{"n_layer": 15, "d_model": 192, "n_head": 6, "n_kv_head": 6, "head_dim": 32, "d_mlp": 768, "vocab_size": 4096, "activation": "tanh_gelu", "norm": "layernorm", "norm_place": "pre", "norm_eps": 1e-05, "positions": "learned", "qk_norm": true, "attn_scale": 0.277, "bias": "all", "tie_embeddings": true, "parallel_block": false, "init": "normal", "init_std_qkv": 0.0361, "init_std_o": 0.00659, "init_std_up": 0.0361, "init_std_down": 0.00659, "optimizer": "muon_variant", "lr": 0.0121, "beta1": 0.93, "weight_decay": 0.014, "lr_head": 0.00911, "warmup_steps": 0, "schedule": "wsd", "decay_fraction": 1.0, "decay_shape": "linear", "final_lr_fraction": 0.0, "batch_tokens": 32768, "seq_len": 1024, "doc_mask": true, "train_tokens": 357900000, "steps": 10923, "dataset": "wikipedia_en"}
Each number is 128 + 24 x the weight over its row's rms, rounded and kept within 0 to 255. Layers, rows and columns count from 0. Numbers have three digits each. The size before them is the row's rms in percent of the matrix's.

# up: layer 4 MLP up, 768x192, rms 0.167, rows 714-730, columns 0-191
# down: layer 4 MLP down (transposed), 768x192, rms 0.0723, rows 714-729, columns 0-191
up714 084:129124147167110089166085134138130125126147142160164118132142148157178135169118110148130177126130144121088064161127134114130129087099118140164121123110143133134097157082112121114151158031124106137136116110107138150085120114134137160157150152144154127125172125101075115102149101116167138126169095124113125139150180110160095112148093120130116121143159107109143117113143090086083138156106132147141117088097125102136108146105122096130115152113129168140171128114110136124109149140148138141115121079142113123141122125125123156124117138124093117137139174183099150134116132129104124146
down714 067:143128156092108126127116134102114120102138140176081185080075117159120137122126149126164120146116096148135089132109163118102168118119121088158123133144169100101076145118113128094126104113127121087133128089151103096166161123117131097118144157125145144131141139198158079172137150131113154128097148110131172129136103142107139104133126109120142103101141114145120148170137096139116104121151107174133155154137085132110156115124133125145190065130158107134152107087141122102135097107118119097159161136126119122152105098103115134149165137145157145128152135154144125135122122127153163124
up715 101:087109125123111148078124079132112146170159150145128115150147082163121175132124147131175155120110175157133148170145132110121147100104142141100112133090143122099143127112127169141128119136148082151141153086110116144115091153153122113111157140093147178107161120104150105107086124141141110143133121127144139089141136158120138164125170106095084118154149114166192140127095128106144155137130124122127085100132106121078103141101121104164126107154088149122117111115116136106141158173120103134155110112113104107148117137149121146074134167131126165116121126188135107117162126121138147109
down715 097:129171116083092133129108142077111154102058145156157118142086113151160134169169125118113122118126124086116145155131101170130100120115153137137129128117150107115130145115107091091080160139147095179110123124125130147179118132160119141125142111074115112107143119126124135085130138167124120166126139148167127105111136172131114114136131130128092082119150120152098159136157079152147109121145112165160113123134102154122122144169164117142119113104146097119099095093183148161126129112172129132126087106120130118140121119143137103100127140180129134170108133145107097159109105146128097157
up716 103:117119127097147117170154134119101117120083134156145101109164093120125125107100103144154113121149111112150147139113158141138112088129152091157120068122139123142144145096102084120127129106118142117121132140122121126178107184103143124116146122097145087189165102128161126110116115154157114109144107139126123137110106133109109118101207149118109142150109171148150127142087105116146100132180106110179142161132145174130115100124182127129120109123114101132126126132141141142135122131093120119146140103142127191178100162110145109107096109077103145115119108136175141118153111126101175126
down716 103:102120103101143179112101152124085130134096155155146120149135112142112073094112115118098161099137134105145119114161131124148128145137141144127112137122140132165171130188118133094142127107126157108161067101124138128100142102159109135126144124140087118085137143099141101099099104096124156138159130149142107095159110144174139123089119140103108100139103134175089130136139128138150154173151104108145146108108111131137141132111128173161110121161119112158121139147132122125165092134154109074132113131104139160138140117153189139139076162138117160130119101128151186103117108096086092133
up717 089:150097142112089118091150114140125143123127129159108127098102143155119118113146114137110114147105135117161166062149166144104155160153096081118125107120099122152155117146143133136142130128106078137140107112093133115106101175127127121172154170087117122129126113132084133148134082140118120101123125160139175142117114106140106152140136186116152179144148124136123112121162143100117150135118202096139127101134111143130135079124112083143146135129126090166146159157122117121148144090140174123130076130093141112101155131113102135133109130173105101137086111085138145157149154108129155155
down717 084:150173085169159142129147101125139098132158109082110085149146140135146118157139139120137124094120105148170138147134142135131115148110145173132107141144106146091144087067130117137135115105099121082101123103135129090182147142113105115106120143148181086066157075136138112118130116101152118139141158130127116159167121133108159114101105157110097141173135145139155150133118122122086140102159113146123126181118118080159114111108174104134145120101113158108152087147113118126139129155160135148139108154106108146118121107129127101147132102133111112135178154132150154158100129126113071117
up718 098:125087162154136127156131139168114104161161178149112122164117081145099153116139133121149160106103109131131118128136087108168084119126095088115114114108137149100105116136156141103160136128147101169100075114096103156124119153113114126123113180165147115132135161147100145097181118078118130120125121132142161109109120083141138115105156168148141121099155105126155136120108158164155116148139154127148135103135156110098129146112124103114088109147152094135157149118067120138142122153125148166140138110120109083118164171116121106149128123101117166180106113113091086114147121156099128137
down718 093:113166099140100106138118133143105144103164110122127121127102111117157095140121173118169143123110085099151169183129103112134120118120171124132144137121128090175137126094112144087106136133126139101152129114128129104142117112109130129111136132119149090102094190139126144165132110112109125095061131131090143144177124122083112139165102104137149156103167167143114131125140176153127150133142080105146130155156146129116176129095121118136116141118131125137117149134104129155120077144099104188130111116095152135166139137183139112154109126113114115172111106166131120089184104146129106135
up719 106:127130129141131116089108124130178130106140156113159136166194108131136116137093106145086145133118160116107132093163130146175161145100155192102135116133074108119084093120141186110131143116158115161177076147118131099144130108059096135139129116127155097134116101117114102138150129103147123145135140167112155104158134121083126144091087140120112127112146128139147101089106129112149152119136159117080124121152125129126110116143127109143140152125133152123097081116182138120120107106153115144134168152124141137120144140149135148098153111108110080139122155135158161112146132145179141108
down719 103:120102122149146130126092125133141162155139137120109111148096133166122106122125145124128184143101130093123047129165113121150111148121164162112121099114163108126152143115141156139103136135165128105117137095122148129150143142097141091128107124148152146110104123129174135112128115118075144099119161147174119097107164084103126157128087128152129111153165127108123114095108140124106144145119149084090144095148131158170144099117128147143146102142109153090139130093097155079086161132126137131119088117140112102168155140141107157138159123132166131086138104101149106077124169100183126150
up720 096:099108132131097117111101164138144154133122086091158138176125152122103113130119150109112136137143159123151127157156128179109127164128133131090124136111112123087127122110125167144157160104106062162093068138088120107119132125091158127156105148145096158111119154140126132118155126122083150103164145099114155110130143115144151107125122149158151113109088085110145136126117184171123170157099185119164109168129146131130141110128168144130140139162143143158149103096143103091133135105159149131125116099088114116071139137090116124131127148129114116136106122136123108116125191103152111159
down720 096:186172111126151118151149089141145125130141132102096124101122110118139090115115125148120120134143108144128142089105159054149107086140120129139120148160150160134120133115131086105091075164145160090163157116161119147142138145195115111124123126136136135146108116192126092120110136136168131154105138130157109113140118139102089148108160124135092156122132145145101134150120094094127088112168070149120133134125117131165124124129103110135117113048105125129137152162089134172131111140091102129142119184154113132160125115146129132128104142120129168132108130116107141156118113145119166107
up721 104:137135127169135126101113100158093162107127118097116126126104130118118129114163117115123151089136105139151134083108120145114137106121135122113133097134099145165072144136135169105100102097164129160104085148143167149174134157115120098122103103135107117171160115116130122122132066147156145167148123155113142152144128102111138146128085120093160140142147135116152096096050079156186148148158145111144081081102138096129132141140118130142121098124101123130104101103115143158149143171096168158139161146158139140129146152170132106126123126154143139115105129129149128131154093103138086128
down721 097:110121125146145088119148110122112135066135106149133127144075098147129124142122116093172140106118107141104130161123169137145096124131137096127116115156122138135108125099180096127135173128126117108138180132138136168126131101139103124152139117107116104094128091132091074116136162112152143153162143150124136088098116112137126129125101129155165120148153128128148111123116135080160169134144176094165182109112124114130109145158151108162110094130136111147143122115140151121113155131091169141108106152132153098160104131085098085136069104147127115144137084120171127136094155194131118152
up722 094:125124085166113146142125134134147081119122135052137087122106139149109089128083105126141099173153131132107108147142133097115121198148151123145102134159138144135132138176087116114142130114162101084142123178145148146154114132168127131113112124159142121127106168117148124100096115077152119119127159129147131162117118152125099154149133110093142091139139108148128118149127115133129112137095140141115142102147092159108134078113072106126101137122124112178193118158122153120124131161095125097113106132138152117078139133131106165121115098153149141109124144136148155191121091134109140146
down722 097:158145117121125165126136173137104120123150153134152146120135111115115155169120149120122120117115107155137122126141126138096125143137093121135148152097139176140097181135125086116161142106153163118140123109105156118111143139118109120111199125133082095165114105144123127111137137155096105103084106141086111140087113114107116165122133098133150081127129172138119146139136158146137127132129100136151178135162140106162051101116144141142129109099133088129164109096149101086099100165126134067083129130126091087164134151146134146129130107158153112149139158125112128107095139171130177123
up723 079:138106133137157121143139101104121115137100096156105154159159180136105125139120101159152115115156149167120140141105123106127125160135126168146117124156136147131183134155130142114144106138168161124123119133136173170153125120115137098091102137142131164165125163086124116123125141132149093137135103148132088140098163101142071122119153160151094105146144069155138125151136142140168150058162115146089156140179114101121128113089119134142110123150154135119125161125111156127140117116105078154125104117130162137161108151083151123094138195144117121134130122104146143122122123095149132190
down723 070:149140120140124124112152118125106129108104129117097105137145146110116123151100116141144152124102173127096123143132107142063109143116153146187145106161175145139131102162141131083133111111121115107132100094134099142147156130113146069124106127192113143126124097084104080175150137147136136113085149155154124117137145157107118136138148141112112124149115133162110100140105138130143121089127121161118172139131072168113181141108165167105149094126143129139141175168156111122097130157140099122098136086144135124152105157085116116111152126198164120116114138089118149117147114108127131157
up724 092:135123129131142118133110111121158124066076134117127125112129130161098132125134100144118126099111127116096102081153126115140113156127126119157153132118108115138110128122161111074150103171113087133111145138124126193125144116182122126088123104159173121143079141089105146126124147117147168145139145139160118176131118100153085145134143149142128122132146122137117124054167117128132113138122124095100111097118119114168095113055120104093146130164091165164131130113152081173131136124159155151094104095142154157117106114164148123117158096105151132121114131127162164130136143130128142089
down724 102:102111134159124142105107113111099108124135124127144111119138162166134167153118151124180130140116130126093149103151124141105148111169118096152128111096121122135163160074132150101076090134119130129190158117169124125133117149088155125132128130134119149112168144159130106135065095150131124132146138107083161116121177164156145167103112109123074114119148123144122127120113094101130168162104140119123082144083151134159088138108122132093141153146093127126152143168137148123105149130116162164101093128116156109155168141104082129127123166126121097135110150113166110106093108102159147122
up725 108:108108122131121119149139069117120137132158124129148112108141145167141131124104110114129156109157152139161143098173162129140094132120117103146160129116140133163149161167115071139138103128094120088144110144128139134092147111130124138099178122120131136131128126096153125141062128135133123079106115179133081112117160117161101079113153137111130112137135137139135102132118107137165091141183134120183196148120102137155107091129137148110118109143116115109147104099127156153150118132126137120106135075154120155138071118129143156112070160123088124081134118168175145119148113129128156138
down725 103:117107151110119094124138143136098117123162120156168139130099122157127160114111138139156159124142146127114122100149172119142090095093113120128117127114148139219177139176110125114117101110104136099137112153143110121097162141147136136124166147145140147111119101087139101095073135136093135115128109150150111106141114118144122112110156091105116106119158121166134099107112120130136100124166120096190204171101147140162128114149124145149085098144115131145126111115130149162135103131146139076124144113129112161138122153146106144103072159112117095078135155121164146115148119115146156146
up726 098:090094144110116136126163129119130158150117104117134138163161110163114161117108068149119120123122127123115115151097100122085122140111163155126094082117146102109161127151103125086125101117146120147179137147141140129162152096129091125141113156099172094114103152130164151123104133169142155130115139116119134125135126108147145093193122104140129132127122182136143135118137108161122132123123151127142098149137072122092101119102142142132087100131166079137159151181122104125157137103119159118136115159137154105099180097105173145144152071116152129136133117136085150093112136092098103142
down726 092:090148121155145145132128130144093146108068160113141133112145129107121145131119080093100167108169143093113118123107118110105145152121139150105158112102155151146188104103123117152149107141153171106154142154134172148133141128126130131116123129088157114144125094084136126153145151141101110124112138123118130128167111110148143116160103118116168137137094115150139125136124118127157132161115129166147132089136117126094125088167128135109090123184168134104147121126095122137144132101116148162126135090154103077151172101108130149103107120113114088083147162071128083097118161091092142182
up727 096:141147103148103074136142120156131143079117118103153129121161174141119158160130125147138109135182118125160101090144108115108119127130118147125135090115108160125176138134094127123152107137075141173160194173124146146118143110137143145093156139168152148123174125121146126109111112121126113122113134086120115144160116136169098102143147150076129137146129148106069154147147111119087122139137127105096151109119091101119143105134145128141125122142129126103111164137121098130111137111153124126126138180067113169133149117138147152159070107105106165113152110126116086116147174102115158101
down727 087:122163128089125103112110127121148130132093124082168112125061135158093136127148125110149129108109148146155148140125101154131152131148103155178122085087167118117179164117133103166123122148137112101153104123149140157078091142126145130096108106151134195155094124146099137137104177144154143109130119114093105171138105110121142112130095151147095169094110109136118107165148126100132116137110137140122133127104114108160145123151062128121121157136085173144149130106155127134117123153152110181137125135118093125138103112105105114160112173135135135082132130119117121110147175135140095157
up728 099:075147088138138136104108140127153145160135119134130163125129159143102107088140116156137169121102137159108105133159176144133123123112166142123122141131151126156101090146119126093179124140112126147100112150105140109108133156134106083119113110098124113084160143118135143150131138133121143131098105125153092161095110106091104103136134119097103098176146096100131134107143141172100167124183124118085124085122143164114157120135133113148149102103205148108077146102108117120133128167173098105101092163127163122100138095126144123129119175108122149111159095127102156131117129122170126107
down728 095:154146124139132098114141126132157126149154110108119119156158150112132154081127108113152112122095087144123120087107133155135115071122129165126125111117089152118150157102148154118128143122147136128146104146141151155143140114133111102134139131116124163161162161130088151166086074127118105124113144100085164131117096152083123125115131103093138144103161091154132141120194134151178153133164101127121105140151078163115122126162105152129092132153138145100167125132123143150082141151130111122123082107143072143043140150148102120140136124117139105133172090131138118146156127121152150147
up729 104:118098128093102132156116065127114120113117160077126125089136131122095158149148141125117124123085137092143145097099124119136111149104131108135151123172122159139159127092134148088154151167071100124110163119151101077134129129133135127162104172140159137119131107151104164132130147123132107124104151114113140097123130095105139143152130159137113131098114146144122124136170127120115120144130140062131109126107141129122144173091147154161104108118156110161217128099090122126126159131106138146159112122134084126168145126107143106177136110126147120150129087066125107126162093134094121110
down729 113:134180125147114128090141181131138164143154106175142124162126141116150123117111122120106131129172120131129114164122159140120147136152132144101096115096121116130116099166132116171101110101144145122142106133088151142140107163115124105120147089116092103121116176107145043119116109135129134144106134121119125130132101172158134098118125117126145125143170104121149136103078101152141153108130138182137173123145135136128110065141081094102172117160120160108064116122149133135131116130151097130094126118114156131111126105147110138068123127132145128124125130183109133132090166119155143184
up730 104:139114138182114101131168146114082147166127121141157153139185124124109136103116104121114124156155123178105113114134106143156152093078158124118083143127125139125133111125100124075158115110105188177132117163079175121128138141139101135132091115136104149129116103133125132138132163063130128160123107156121095125160130080134142119110094109130139152142124111112109138126168105100124144123104127055105120142165116137098130168135131117119137130120129119131120139135083133133149130151111163105094149167110097105123128092116136126074133170143081146140120142113140148148137112118149182159